Weights of a small transformer language model.
Architecture: rotary positions, value embeddings, capped logits.
Each number is 128 + 32 x the weight over its row's rms, rounded and kept within 0 to 255. Layers, rows and columns count from 0. Numbers have three digits each. The size before them is the row's rms in percent of the matrix's.

# down: layer 5 MLP down (transposed), 320x64, rms 0.216, rows 160-226, columns 0-63
# gate: layer 5 MLP gate, 320x64, rms 0.129, rows 161-227, columns 0-63
# up: layer 5 MLP up, 320x64, rms 0.121, rows 161-226, columns 0-63
down160 100:187080111166133154173148129173111119156195142104101107126146139101144149119127190156116123140189125115152108109105148114070164141161139104140089105214095095081150165140200085152131109148148157
gate161 089:095130072084125131093163105071110136099129174122120110103148108125143122167033084154117094151161119127145085178155151070091140120099171156155132181182130139096145158093123187115094154122092147
up161 091:103155143112078190181083163167156138125106126170114093168102153163097099145078135130133152119099105084138108140154104142094157140130157129188087176190089079171123143156148119157209138161137123
down161 098:164106108115078128095104093154178101092080123152107080125109128128122100120163133129099086126085197040105107096180136154151131188125095096131080137156118109184082172152170136127091139140131160
gate162 103:141106147114168107078152122116125153091115166115165153134144139164194128235084116093129111106131130107144084085130080080111137185145078076144154113116104187182122142156121087132122151129084128
up162 096:135110103124167065195104157164156077099110179139132144123130134103135161118086071127121139094180081137125155159138121141121125121082095134191131085140107188207163164127136084124104117088154085
down162 097:129138093117160113131140175133154120126098154175151075118159163097125109056139134143095141110081150135154148121095155160164063133131222138122119176125126195128113191111151160151136117061151084
gate163 096:160138149179159122140120124174112079166135076132100153098106147139162109107055136084134107090130146071137146110149110138143075145144130120141108221096145102177137042150116151148132184164145151
up163 098:095121120146102106128163124083190084112153089099064132143121202136091146141137120109107161136134074141112164182127125095160156197108155079180176142150130114170177107091110079117161144166146119
down163 099:100091130120133151104147035139148157131158138147157107129169117174197152113071123138108109148162124128136124147127121159108132088151086137058106094121098162139176199127145124090170115097055083
gate164 103:176064135158120132098157147224131109129157150103132138158113099137125102121136169156113169137107190147160117100163078129102150137095125192118194131119133163096056146148097167125132132075172110
up164 094:172140129109087142099129141197142149130144093084127098125173143153185125162169137150140127116084143134179176094102117119123073103093159098115130112204176203160135110112183132138063094126108112
down164 097:128108152112200088096124148153134131088131141177146141165125172112084147087107158192136104121107109101097152128127211139211084130142133117164203148164113081143147165130148102158131166097109115
gate165 101:192112089178120124088174088124084122132116138134110122127145120204195139149067118095148103128114079193086125141185165114171155105166180149151125128166137149160107111148161131140130139191149126
up165 103:136125188183160149173087114125157133119142158165130100096149089106114109122113126068131149106144094116085157197126127172059078090176090109099122099147125161144107121122096148110134053076085097
down165 095:150159110113124115112143147094115124148144126163089221126166145114170140061140167135098116078101122116113097078090145165149130167132124121160136149058146131144154132133076112162093139210167062
gate166 095:116107176087132111072179166171144140163091116177139146143090153090125101147150134096116170157115078071131116153159192105174137117101114127146158088093152076138064129117139095090070077143136148
up166 108:143149190127143118137182137114153098158134148159114102119172099151175147134093192077096097180138135071135139105121099137093104137146187163089107137101115163052155110193138118192096124145165131
down166 100:144157149202146126155159100112125142125160127096116149093093133140070116149155017146165194072136123156180151123157164136124139115155174156145172156096127114151139112106090111086108086139155093
gate167 114:123092126106156056084040160107072165135106088150087145139190105126161134132104179141086170090110145090094160127124137118078114146115138159098169085182136136152089158146091094162137133140109119
up167 105:082129126146166095122095157186132160123091115156143130141123101135128144118147119147076076168165212167169167153103188122156156139098110140175136145071127113115132156127125158034103134084141175
down167 100:164111166103114079144089139150080162144147107117101125091144065151183129117106154170115203054112173127091119146166164141142133133121160126068150124190140113133084152170176067150116136140121110
gate168 095:116082064075133123100083148133179152117119053079117123137138157139095128194147104073130102151137111136133108105188140137152116183103136116167125143074130147149098116130049097156114192121153110
up168 098:223121084138099157114108160038145090116101117132089146110159105171120102140187142128130169117147094158085140097095084088111077124145125189119131111148156157111119183130136110145091170157127097
down168 100:081101147192145121145152111169184063114083107153146126126100130166126184143196109087115074150116140133124162099176108156109140101113074075158068161138101155180131139127164094118123092163119119
gate169 098:148086119150127101094131128157154130119113094073152078130168147088150067156181113075121100163153150130133164112107152168065187071111162109199131127171163147141188121120137135088121094161093125
up169 098:168051144116136102134126097089119092060147100186137191123137118114099094199094115140122163161088093129092129060129132078068113109137101128117203098135126135142078091113138122125130107110141141
down169 097:132109160138167146232134118145126121107194138119177128177119144165127179106098122148216126132165122190143104157115172102157138122137107140120153097126107082139101093096141153131149079097121064
gate170 121:140089193139116085114094114146141152130118121175118084136140125092198139125167122134096134139116123151160106113136124106112138121162154133141136062192137066084046198151131208132111134170127100
up170 105:135121144114139180143149169108118127118095125072118144163151148140111130144126062094155099145074184161125107162124099136195161154076125159114096162198106150103136139109127086207104143074138069
down170 104:139140157108139145121126119115142116135179157103107121116069142120083095122119141135058085125162091050121154074070084091168114129173090181154099137087127130088142129163157153115137093173055103
gate171 098:139067147150151065157146156157144144153134059164174096099147120136117133122127084111101153112093105071146130127146155159120174166101119160152131148111094134166064198102143113127054171142179097
up171 108:144162169088129106117104084144131088129183101165113119152182134162168072147093093065099135153101120162154123143137167180147111132108118151168140101122150129192042116184121147126086149088165109
down171 104:167145170114174102080105135153133131142159121099151124142107122105136111085151121174194105089165105127142125091072151096113077143148085165120145138171138103160157140119186158106201109180055175
gate172 085:172075120151093125157134140165160101150146146100153130106074216188117139082097156084145107132163119138134073100127120151100142114163139131146158060111149132086194101102105065164126142146123171
up172 097:178131188091107158072152121143116089152177146140129127167073137147080155091082146168117111072081118124114108050163145179145133139146118157135103158087092113087085187080123110128109151149114125
down172 098:119115111091173039140079137183097176138116104121137134133206088143151175094097150121116102130197148115166126162098207099157118118160106111156125166150116103148139106154129132151083097166104139
gate173 095:099117121122108133144127130106180129156116196138140058064127107122179141212099164122113068124119095171141113167092145151092127146123125107153104143163119157109120168094119169147044110174090105
up173 104:121126094182144116082131088109037172120108116114132147151140102165160115157077090094135134109119154093148173050106189103125149119139136061134099127113125111083120096086081168153130105150178107
down173 102:175108173091092177085111159141073128197072129157130168172117124132133086063181160160104158087155087118160162105139125104171144162153162138104119092136098120164152188140124121090124120138128085
gate174 094:127146094184128187118110115165131087121141098103163135095139150150162116097171065131103104170191075160153139147153144143188117124110131184132096175160099194127095128112137153186119170072106113
up174 102:156163093127149181045121067121089089155141162125137157116073143109160131095076103130112157127186095157142103132119092088131086084126169133145069132071111113147188133089130133158159127098109091
down174 100:161123100114129127142145060104094118101110133082120111082144121129190141147133115088049156025185132113190099108160129196123104118138113116128134188139140149141148135081119134139121136088173137
gate175 087:172132161145107154164119092115150120098124146113123133152182122153152099120088080108136106186185111078181100077144118097145108157126121145150160136137131064218106093145097115150150156208086138
up175 094:126115095122121085151126190172149103108073136179150102168152168115085114120155142116166103154064193161147172105099141172173106144120111147133115151139131117092171116125187117154086126168200082
down175 094:135164158159188120125124156120145141086106054114106159089124193123115131105074131151102103176166211097147149130110116086119164154101102085129101131166138174076159135169134112124109135200135100
gate176 104:136130143113048095149124111101112088152084127148095078092121231128150147115097082076178119201093135091148105148164162175106106119092119135119109136087133097143127122149084113162147104110124164
up176 099:142140105116111165119157131078137136137065116098119136134095050146135035171145091168118158102198151112142129163104091119178125159171139144193131140124167096164094154141117130095109185121157120
down176 100:162112142177107075123171171115117087070125120112098079178096188117189167130137115128155127206103121178156118121170113188140100102164124119151159143129123126137148181115166066163144138115097136
gate177 095:078167102181122056149123132140169124095149107104122091163080130120126110155074131134110119158152115175089077092137169097076171123165154104163124098084149113130175163142125144137129224109101111
up177 095:170098102124153127155120106076194148155119199153125121170162163085081112104126127126149133156153092109118078126124152152109113180117150147183124061148153170160194152102122210132130141134163155
down177 096:096240167080150125121131143098145173099110142124130196129150099083155145155134212099148174106102140110135153112080115109172146128100135123117157128115087106199135131143113148165138161145085133
gate178 109:174182137191113132083112159091114126104145158159098077158133119152099129132110127127116173110130101183152106069168167132088153164124163149080126162085133134042134096128111131161122203121158165
up178 102:104189129179137139120144116113123077147117147182162069090135107093090055114182130083151166143109095108097143103111110095118146140110105149104145168162174116080098140110084179196138158117152170
down178 095:104117084156143141167111144124142195165096167142118126152103118088097066117149157176107119114167184140127128094128138074117084119172171096090076164168138126168113132145170123060149131137206111
gate179 094:139040099135164134081079109088079160063153131183093102084117110139098128163101186095115155109127078096133140137133149152128116113117134155147118141137117078154143145098090087155084062085105103
up179 099:082170175130139085136078119136153139030102094151119114155137129099109147089100127084144105179103127128108158143166128134127138061135133130184158074162121092128202123144134129100076111067149141
down179 098:090139173101071116104176113113137132116109125135143104158095074138108131143122137147172127088111116147111126136083053134181190125129187069139138081141078075063147153150145095100143107082174113
gate180 111:108134051188164119039099120172130141146137088161054089141141125083137150108157147127146149094135127100092168150109138099171088127151080154120076166141071102106161116089141126130145126088118109
up180 100:150104090127161112178095116101117121103156149105145124161091173124135117159143072162109139201160095159170203104118161117107119143104111065122135047108178078169084136152157093142134146126088140
down180 098:071112137249104129158156068170182099113081139114173120131123123156109109144138166121190101088051138121133108151144084143120132163124147111129123129168139117120102172115149174137109138134106171
gate181 101:145094084146135103107060114109118120090132162132076086095144133150118116126093118142079130191114134161142134159116119158145087081178127043128155167061108137178178087113175132079122087138127138
up181 100:114115181149096070129160108144169097133101133095142151134166084155104142149153172112182091163115160177098095189133135150136129121139137162202095111153096190116139135123063099129170136173145190
down181 106:094145183141085152188098169108111155194113105175104144105143088100130090122119130184088132097123160125147191111116126166144162128111095119095165087111157079158089121128115072197135118088109084
gate182 091:152140128149089125160124126133118146110118136073086179101143159109145147129130142105158159115079141184157056085168180081141148135158115190135142239138101137118170138159124112154064131153115144
up182 092:154135142112170136172113184131144114083112161167108132189118162189087104155116117126136153123070119182104183171120119121110169138172124090133109088108164067146123153063075136148101086110087099
down182 097:091081111131203146216061120084148152165176150116171083104146123112136066100159138145108140143127136096066120108115116172123166111175089114124128106125142123164083154132097178157162148126123105
gate183 088:132173090148079183098150158126153192105134158105086105126103160126099090106217152131126160138141141117208134099079093143110090143154135162127154105085103146097143098181081125148090147091110144
up183 101:077106088155125167078127092138136084172140128200136141123115125086087138084130074133123133097154160137078118105174108106103177092141183058130116134085144134125125147172157090171178116132154184
down183 091:157130111129136125114102116120103137088215148098112087111189164157134101117118128101067060082158147197119142149114108124060116116102134105137140165160118199177120135158109106201102117126128122
gate184 096:114106190155164179098124119092109140089134140082189078172172160116101136170121166132163192066168115162150115105134102097150138044146126159107157104097130136115124113126170113155098106078108142
up184 102:119134116132122087172095153107142088126127133117136114110117170147122111107152114114174076070101142141132193109085149108160100107157046085121192109130084139124180118215119093128055102147141128
down184 099:097170190119156111163153171167131138123125163159104148133106101128177116113081118145172141133134178042174171164129131160154134137144208125172065129072168139115094135141159109145114153129086146
gate185 101:163099048126107112113101149134125116107100107157162158095140120120140114129070108087115122173105162149180155112140130094100088132157133121144207140106152158173165139175116073093073211162140152
up185 096:153073106117163065124149116116094136077133132101109084115092130121152175127148137094175088160089130168161038147070116107156139158125121106075144158111158111095088144082092162132178091134169123
down185 097:083087127133118138142211128107145140131095166125098138172106181110098124118148122095106123114083104108230137201075123137151138122100130100124161059156075127174108144161103161126142113099127096
gate186 100:131181166121133137173129117179068144109173211164136121125157125065204145140116135131179105173140095115140126089148142091104166114113121123088083168139146113136144126125104190148131080162181157
up186 095:139145155197122120175141136088081116199172120161070196168117151143181070146094160146132124134131117150115108086136131116126119163126199144108133130135141117122142139065147158136150089106196082
down186 103:077188106140092097164178175111154119235131155148131141116104089174097113128134154177167167153173122179102131139172131139137085153128136069154166100180105117153104130125128111111115143086150136
gate187 098:166144130146113126142064148148081119100139138115171128072176195112136078096133122112149140162158152145106142076141128145133145100114119089159096111134095155207104131120114070068064189153094152
up187 099:134089175111124153132118103139082139120145127108033153129157134147099147072143159120112125133179131141127138097155181197123073141173176180095170104139152130153115049098110143096118098125176156
down187 098:133117194134125147124143107184158130161147147100126105134135072164174085182127133211227160103123112133095138140119098184116170132094137123154130155103115198121125090164121104151111112108160098
gate188 094:094150125129098144136165142112144136189126082087135177174122117147139134196187142129150170084181083083154122158123132128085167091146147103175121063097155117115136112109112085137118124142175045
up188 110:086117079102145083074059096121103106118150125109144128141143110190169187153209086129138112173117103148103116117131131154080153143119147145121138119139064162063117153134142095164147166062128128
down188 104:118138127138089122144177213121184180146122099105087144145143125120106128136141147073126085093110093069159188089114197163154120151167123087142145115097150188121126091162099142165107095131159089
gate189 102:101152192169115099124166160230095139119101093135114127085104100146122149116116151123107114043112141067152150112125116060110137116162109112157159159110123152164127172113134185150160100129073118
up189 099:202148125199126177130140199190126149085127126136134104120155117120125162083143173138079166087117187092204142147156070108137140136139163174128095102150131149168138150137142179138134132113130107
down189 099:096111170071141143160184137145101167201116119148088176127113090167104147153071138069157185147108109169116165147151100142150082159112109099136139146129084157161124167152202089156130124126097138
gate190 098:110173197145131132182095144107097127089133144131063160169107088137081082120117118153127100114161138060145138056173099143153128052163130110155106154110138151112133133160116146128120206090119153
up190 100:103123076151081106115138121136161130153097130163104182156083151121141130110179095128148153138119083083165088201095126134096103138095181131112139153161142116112093179094207115142076086192133152
down190 098:171161141101089079055141170170106155089147095140083096115161119118128144104106176143124085088142165127060075098113104145152113118149116150133118077151148115151115054127159146144182122078108175
gate191 112:148122156130149148120084115079152132098133138080046158138145225116159132096116120144095110164132143139201168151065134092091139128118087129085127120143137141121163100162119157067126073165112099
up191 107:170158143132192179146122120067160149090096182117138151112146165098179187165126141103088139141114153106133129178173122139127146086125153087095166131146135167142146127153169111120084094200072169
down191 107:132130074139138139191126128115177116135170133132141136188107124155156117115114114120080093152181078121187139122124138110083121086135124108134084118140091117145160141169255174099170119154101132
gate192 097:178121093197114121152140161127132089159124131094120106141133169159176115086113180135175108159178088107092194095103094128137174120117085118214075136133099124129140164101153153121127084174120157
up192 094:159111106155133157121108080106079073123111136173074144087094174080152175095152184101143093143175085089146109105135102126149108101088123088142109194169109097132100108151080077104164119088142136
down192 090:097094147149115162107136152139169072138112176096168155134148141139135096144136098143155130144117096126069095129120123106091130162152115102198153134194156167137134159103198119181094193183120195
gate193 115:094109128111123092043162108152071107145139123174129075076158112098158170140126115135155084105132072103168154135147096124193129143090119125109131167113145182088138122200085151081123169106145144
up193 111:132103112101118058142122100118116039154076164109147137086165136174060132146173136167141160108150128135151116133096133144186160131152100152143054184104122118130155113118087172140177083155143136
down193 115:113154091155126127143193107101149126066114086154120162145109150176129113130132115128161135173110117107114109163210141175187141147110069189160065152116080135129184110098167102084088117131130114
gate194 101:127189137142127140074102130140127113143125127117080143117183117107092152063141144175121149184149165119144150109173078037112105116112121110138124103185168152165169113079065126153121097092168103
up194 095:143117117098090121112092089112130096087156141159092082106126140154101138197141146096115146127065128092153081135074183116126115141205103109086128188127078101174100130130142136113124135152052178
down194 099:125119109194191151124061150094110204130121142124163138108122153136119146106162098123138116130095128120032095146132075129123139177131124144113071175104175082165088122141107146121163125124177077
gate195 108:089077129196120086070101102077140121125137123133130136162108084140071181162141123082138121094117173117148149071120164246118128106136146126131153093125148141119126101066123112129147134103168108
up195 088:122130131105057106149126059178124153126151110141135118155105184109135084110113127133123107107146107145122058111103109136133153152091085098141148121081114107102208116139176175157217088111079150
down195 097:090093146155127099082086119153094190159090146179133154134138117153108153065147089153123141134139114056103140094160129052112141175160149055091132109130137114157118114140053098147127081138105127
gate196 098:110156132153146113172132106099184142131121133130132087130163175184112127079157108165079155176089132128167138084204075066144157075081111156093137129155095146153110132064126129117141154176098117
up196 103:128163187170091172096098135167125096125102136196124143161090115170114131102106173147084134138079120183081167069138092090111079163126151152113129091080103139130119080070164119153099135164128140
down196 096:155064053109160086099171118128128135100070116063142102105106111113143097173131140135116105102146066142169091246102128133129136132181101131120146097145121131148158112185127130101121151120126118
gate197 106:153146110132222112150125167121120120158173130188072170183123162163106131129126145082092125164139062160145147165152168069137113111136131151163110153139109138140176115149102170059149094129104161
up197 104:154177147073109149109100114121046165183068164156072127102105100182049110119159146147120105120169164112103151095136093131171121105078152120118116105125117121133118190109105135134118090179135109
down197 101:180092126118107066136142097123161127118107160142049122112145126143187171119141123115152110127090135175132159135145181098121110114188102078146150165074112111174114078086128141110080106096079193
gate198 095:117144115161132167120099105122116105079070166094073177133132128144136145176166095119086117167140124176177146117130055145115193111123126083103159163057155109123166185120133159152102165106093154
up198 100:123166127166137092163045108102129157141153118096139149148154189153104106137140119131137092179186113102118104120118077115109070167097178147114094132159149125112176104148070209128133147099156181
down198 104:160106109132077087139096169113186172113091154132156146125155148131156183105142129152136149145127112116145052101131179049115112171140155149080164125055157181157129184109121130136164156095153133
gate199 099:120139163162139077116113101102107100144095115172120164118112121162117194180106156114080121114096175114123080104136126161138181121123192134230150139114139148062102093146157141072134175119117112
up199 103:076106138213070114164123115084124074133138112195101123131177144174118087136143195134136154078166139150157114096139086103116109126091119119170093106094184121095172127094167117093149123145147145
down199 102:127116118123152143081188173116162174143095146139136178128143088161114101129122130087140091138141162094131070140138134177172162099166101128146159203098128122077061153111149150185102197109098116
gate200 104:110149089115104108142144148153098055142148065103141155079147140129157150150174153180106073126138124180177126132095106109103154127126098167170146121106144061103187100131112152207124161172095147
up200 103:124100176136086135103134119151108155081170152138092140086150122135131169151161061147092133119135145128170118101121126139079121183082112116130108110161109126199114118088073127149164007123147143
down200 104:122115068140122126131115113139135186170159145164113108132086180113168090187118140155143147104139129043059097103107138120154135123124173161139130154137163132052148141157157150155081158176137192
gate201 104:100083127144098139109075105089164093158120131111131111125154112124151093167122166126171141150135100194083088181178068141115114111118039117206177116138131090148094153134176113096122149128102113
up201 096:143151132106138105113199088133064159147058137138075127163049078117123137124136132088114112130158136080126127142171084100087110137084140110150133168132121183183161132114146168084182096105120104
down201 097:119117088132197121120055160120163152106146120137131087109194153169157141204114130138109110112081124101151170202134142103177143120139123158083112073107131155115149143119078116079167131142182108
gate202 099:163139149111120130199164157160025149170159141135129113135132099107140160143143060103068128103089136110137107126167100115127098110179137133160126140176131138142153134068161140115189200106143155
up202 110:178168180139118163083106169147120086166132143109104114115144080146128130159146165118158169082164118138144122124045175106149143106068073118120070100197114106131135127132170135159111094119146063
down202 104:098154110043098176150112145153137108059154137153108148124124143125184184136120147172130071097152118133106081070144079110100146143100117149146150130089086064095142156115107135193145090123091110
gate203 105:099144102143099134125201113103040136113073146193123124146124157136092090170168160132133108178195172138127130107158126119133148100163145111107086103095124061135164143106111153068128147090143089
up203 099:137174132121214155123105131158159156125129137140117171193133105105109105092061112120117130144086132093156097167163160134113112057179200118152167111122131155174151113052103122162108117151134138
down203 099:146120136151112088159175097150108149151170207166129129145145210108129151155112146118172119120160108172114159116108080128088114184150144141193075131095161054074112086130092122142130144119113149
gate204 090:140116162116084130036161139108062150141121137149172191138131162134150072119160115170175163114142132148120072104162166130123109145209161120116158124109181125126123150117171111096141146122057145
up204 099:106136191137094144129165122103113107125154056097101050121178192104143167146167119164079105064108115103153087148121158093132116108086089125112110133166078072120143130140106140118096108072123154
down204 094:131136147155126141093148099131157071055098109097151123152117137137187129125138099128085169105118058134136147115187136141178183158191090157176115174158152115168131083071146181132122126128095156
gate205 106:161135085109108142100123110130112115078108148105119134156161101085163141125218098145116129122174123139174175146147075163113081105143167149165156081169085161121166093060107134110103147135138052
up205 101:137129102162111096130099189108131143060159072142149202140120142093139098140133093130093106127137120134164192179095101135167087132113093120105145096105142136126218162114177187178150127107118135
down205 103:136085132068133126147098100078148141092092104078105137131131115129113103118048128163179138145152092082152067090106163158145053083117115109083120147133097096167159075103154136149129160077152134
gate206 110:096136147165114126091133144097079076138122124130089151168129102118141155169127144131084140084092098168113185131124145088132145195117103183122064138132106123061128065122103119177107067070112089
up206 097:174135099089129130138173147092159162112046106145088109119101125126168185160143081102135066139086098122116116148093147138090149144180129120132129172155096071139124151038129135138066143129142166
down206 100:134119197111080162099087155100091152153204069100115104101136132078107103152125154149118138084132088150090131074111126153115140167070089143099066148130079098111146153194141116115161154110141115
gate207 104:098140131106130185128128128122077093192122120121152154098162134121194188146208172168099132134164141117095080130178114071184169138115111103092086118161126116139111069111107147126136089175130132
up207 102:131139126167112059186139146153152113088183140162167160135173090134111096205179123128147107122072111133080128105085116114151149084157110111131092115096104143183138100144172135120116144068077084
down207 097:161115100105168139087108103122103151092139171137090141127110176053160107180084171105158139149139078092145126124139145140117031130075151142094110126115105164071123182136111163102157134162114079
gate208 102:129155126138146058116171122102099101143138170159122134119135172172086114098040124181089118133148167117113141180171100119081098030157154110141104123127094130085143098074160144127146135114116155
up208 100:185092125091085109113153107134125120157127142094170082083120094141113091144135170068116112086129091165143119149140129099117164188121161122078063144104104129124153166135055065180083161154117136
down208 105:165118127133069094125045121120105122094135063158167176134176148085117130172143113128142177144149109137115139111160133086150175177088130200133083159160123109144110178187163127092141130169139119
gate209 097:104158089126117078143101128040141125126145170128122094090154184189132149136147119138168144130163173087106129092095067186119141084153089126177136150112070131077116110134085059141118130135121136
up209 098:093082112175090134071135149070123133128179131098144144092094149106120068099169128129099119144121041116113151165161105111150167156102139114164091138181116074104131115189152145067112078125132110
down209 096:101107138145136091114128115088104101116166143207194124125140116140144118109147136159167110143158152145075182151154121143150107129138083139160191123108065105070104143181120068163134153213146140
gate210 085:177170073148133083120154124132132112094112134082133170131153120187096153116104142143148148163104136178199104118165121073106139082163092187184165138171109138110121138067140171122131115159189149
up210 096:069116058146109114137088119060160119100128135179127109140182154160147102137124153094150076150105106110144171125176108155133062153099187115109138122178121147145127098110063177114149117118165073
down210 095:082110104185013103115119154118135141114070153106113123158128159135121107109158153098097099165188122110108102119081105143133134151191099084095105146133108136142166099067139160062113123125158114
gate211 101:127106171172152180114121112067121095176123100134163155131108103123142125144197119150160147089101094093134120066182112107087179125106123086152185144092083126184120079150123115187122158110103168
up211 104:130124100111182098103118116166150113148118105133110121131169052075142121152060139165056080154101113166112202116139170135109137121144109117133109177154137122135104124108117183087155103212093117
down211 108:074127165204110101108109121096138145161149159170182112162170153124124114110159125166133157069168101097145154111132144127163153172167070169172088114148142130111097074102140103121091085074168161
gate212 088:165089071118083111133139149145107157137115077166121114120149150207174103151129080148157174104127115135085127124130109101153099096088109142082138106117132118059119070076056133136142171130111063
up212 098:089118115143196133075121143017166075159147104053120129136145135106159127127115110100186088116116100124150122127161105167130123120160135135102145157122118162218137103138132093140177131119100154
down212 094:099126108161145134089133123162117116106095195100154112132132189153105175129114038078110135187126161132115134129110156115077124085205113083126109123129134144055157180125069128148136148106138104
gate213 096:127143109116143082107129114115167173156120102087076149099135141111111147138144130165144080169094095176155113111074145110116179144127109151107128129151103106167140096058147183198126201054090110
up213 103:067116154106079076116168090123162141110163123105143096102138096147140122073086132172148137108154124165087076105193149135180094153185128128136155147103144157151078124116145083087097170080102176
down213 104:137178071131146137087129171149132134130166125140145159065141115145233146109129156099149145176083113189127147133097082136110076167120179099177165107107108144143152092129082161120099112087106131
gate214 113:134116169082154154122130165154115095158204139128135116162121122084155135100073145181167133135181168168116150216078107099179097074110126094166137109128099119133119109124072152161134138149160169
up214 107:092136132167088120128220124129120114073091101145084097065121099108134109116085140129154146133107155073172188135126134149120145137127119102175113162170166174132088118112120138084130168209157087
down214 107:142116115144202094170125156095089135070117192162162131145172157108120128109125113155113083140046078146154158149095144111125104138042093110092181146095112155123161114111130160136129088119157094
gate215 094:127126143117131080120129111163130094108141132170079148093157077119119114052162108109184201169198101128108114195141117097139146092113127174130101110119180121104106157158073106103160174115131084
up215 087:166154168155098157122071135132142115196100113094137131103118122094133123102133121088069042159136103122176167084160204186151115091148132147125152113093150123122127121170108065157105095108152159
down215 091:141157138181069112136202137094120085169151144111129152096108123109070153127110158102115134133150078115126091096141150170153155103161158146168132069143141090150137238118103085153156165127145146
gate216 082:182154141114133133127108154175110120141137132100102127156142105174204156078109148183152089185151133129152123139136167163157151068206136113047144127158121127121170181123115091130073098122106150
up216 097:095141103132109205086191164104190115169146093146201134159104118174132062157137111094131151079092124126143176129132144150151167156164124097136099120126094111171121140115112196152128137179127158
down216 091:179136139119136207162048128094081166146119119168108145105121109112114125142161096099118123091087155131144087178101070153120089117166136103163098133062067145103103160159134151107067114128146156
gate217 096:204089089114143174147118094166081092129130217140108103113078161121143115084122125083102075178140117151110115156143127131186201148142167154109099118115116144085124116130130117125124069163103092
up217 107:136122048113133102095140151120139107162123118180124142126114145150136111049150120160134162078133067102098088115170142133107125103147142171151186144092171135165162108198190067110163109122151157
down217 104:177090112131126171153179143120116148162136143140174093243115152112098108121192090133096169151091133157101060113124174125120124140121151107121127060134135149120104125182131164133082164140103154
gate218 097:090179114098159146104141109127081183135128090129125133135126147172102152113150107087136128102149106195162143111125103171091124124138079089144128082081093186185114094055068152166177160100117140
up218 099:096181131083069139126129089197086157148105147130119147117104112131149130118099142135185122130094168161110115173181075163126095088088075088104135098117197196150140143120183137153118140170140136
down218 101:084170134197146166141140125069163141099108127081105145130124125115077118163120110058095127163173139091167135181177112112155072113146151177110191153135133136127181143180169131111154123127097167
gate219 105:153122164110111125135136146151138130031184161131106098191118117140101137136115089075174071172188083134138172196128155126147113109196140138165108139074129133143111164122086132144151114103152106
up219 098:113129170087125165120119121143133162076102177109112174080070156143069160140114119149104182109104173116114102105207144145168138104132106159170180145114066158118134126130086146110124069171176131
down219 097:123113136159121100157072054173151129173110130178133147070041106070135086137149155129142130154130086112142150112106090144150175169104189128077137116101075125115126097125097101119085085137114112
gate220 097:108076090145172104129153138080115136107141090113160093139139114107104153153100154134150163202110132083108109137162137124113160092213138124140181127092114159115130060117189151144111045078138135
up220 095:137154195135131144109180161076142102116185160134172071127135186129102123116131144186121189084124147152127107124108106155150080138103093102181152115130158143050090167158164143172115106097117102
down220 097:115140075201144125138186088126215115118128143152131128089151119120112145165130054183080126138163136098150101180129122154167144107118153097143142158151088116161120063116097193182130122135119125
gate221 109:089137116125109123108081127072142132136142085101101155100076201117115084102126095089109119106120140154093120163151177117177157121187107157131154112158114135129023174062088135132151142100140150
up221 105:128140152146112091089155116136115112079110097094167122119116132190189101134155126085111178139169072128200077103096122170139171112121154151158181117146091117212081141167098115130161121146153116
down221 104:077088120091123122091071195189147070135118145124138119103119113107132141113160123136137121074153068140081199157108134129144148123166119093134131124119101176083170106138129119143149078078129044
gate222 109:157140171114109157149144103175192162182102103158127189139143148093152157199119084128151126123130147130115165161176063142104109091109162149067142137154144142098150137073075194098109128137117149
up222 098:102145129149139126113102127138148140176137139129121080090151085146100110145118137101106145114142077156133057120154102160085103085090124081215115175164107040168161157127138076144073171145130138
down222 101:138127114112182115061133103173124130157175118177152217157143187167149105159156149157096088114114142120124137179146091115093143125130095122084071114082164151090161171112125129078137098132142178
gate223 098:124144161121141098117167122151128182107173154163140090153120186150067162147178156090153105130184163083143136168165092163123081135129086080108129108144165108080179180159096120072146114132098101
up223 101:102137154180119189128097104110075138144124159101186121141132113159137154149136136137113139147094115183133089082133191197117169116128151179100146135036148088114108150122133188185130113104125168
down223 100:124059098196073115134125125182143162098061143132163170184133156090094118116149110170134150171136170139145074136163140132115124179128093141116147070139162131126147105149110098128058105081132162
gate224 094:102130044149065156186095117092077131072210141119099104126086165112084114122167100152130157127144119148123122168151127107145096116146057156083146107151133114080125140173116168115125117128082132
up224 095:109146094174124181131113098050141134130172101133128128108106136146124127140197189137163126167141094114123119143103165142181122070109039155118098171144124098115083154131193156107141169166158125
down224 092:136146164087092119082168108133107184132145169111122121157138092172131085107124119138108143137187207129148136113150130099127049135139153134096103109103142077094124118154159055123107030151111136
gate225 098:159085117175099093088151149113146140201149182131154099115176134124129070101123196135118129127161121134103119073143103094121098153074086068142165136159072156138140175121119161149117174123169176
up225 098:105199119229156179081079088094156138135132076139169079169078090148168134112168134103157139148110112118126158133135135143132144101116128143163118108105131116147147128071140064117192102101126113
down225 099:217055133102139091200107157169162132130127155158157099102153152111132103098108136132162115118058102139127177166130166119131073091146148076155096075133177141126111131168143137172109147102144124
gate226 108:140089118136115105098121112192127035160142091106149129093135120109161126109149067175083149081105120139104173108117171073063153127133062143134135172145133156109130157122125102159106102195160105
up226 102:158112155120088146165123140129099152111081094130135105112142149183089124139148131075166149175103138114068122216159109110189115102110143089183149160085108116159181163095163153090185129154125161
down226 097:139182150098089139150062122145174112168155164112131140157067118111145133157116140089095172079133170144141099147161047164189138125122117137150120122123150051177124115095156149164119143065137102
gate227 107:107126124149159153119109122079090178170096118120179089097083123125145192164160127056122064088128129153111162132128109082090117129105109144093162163163131164080157067085105080076127102143119125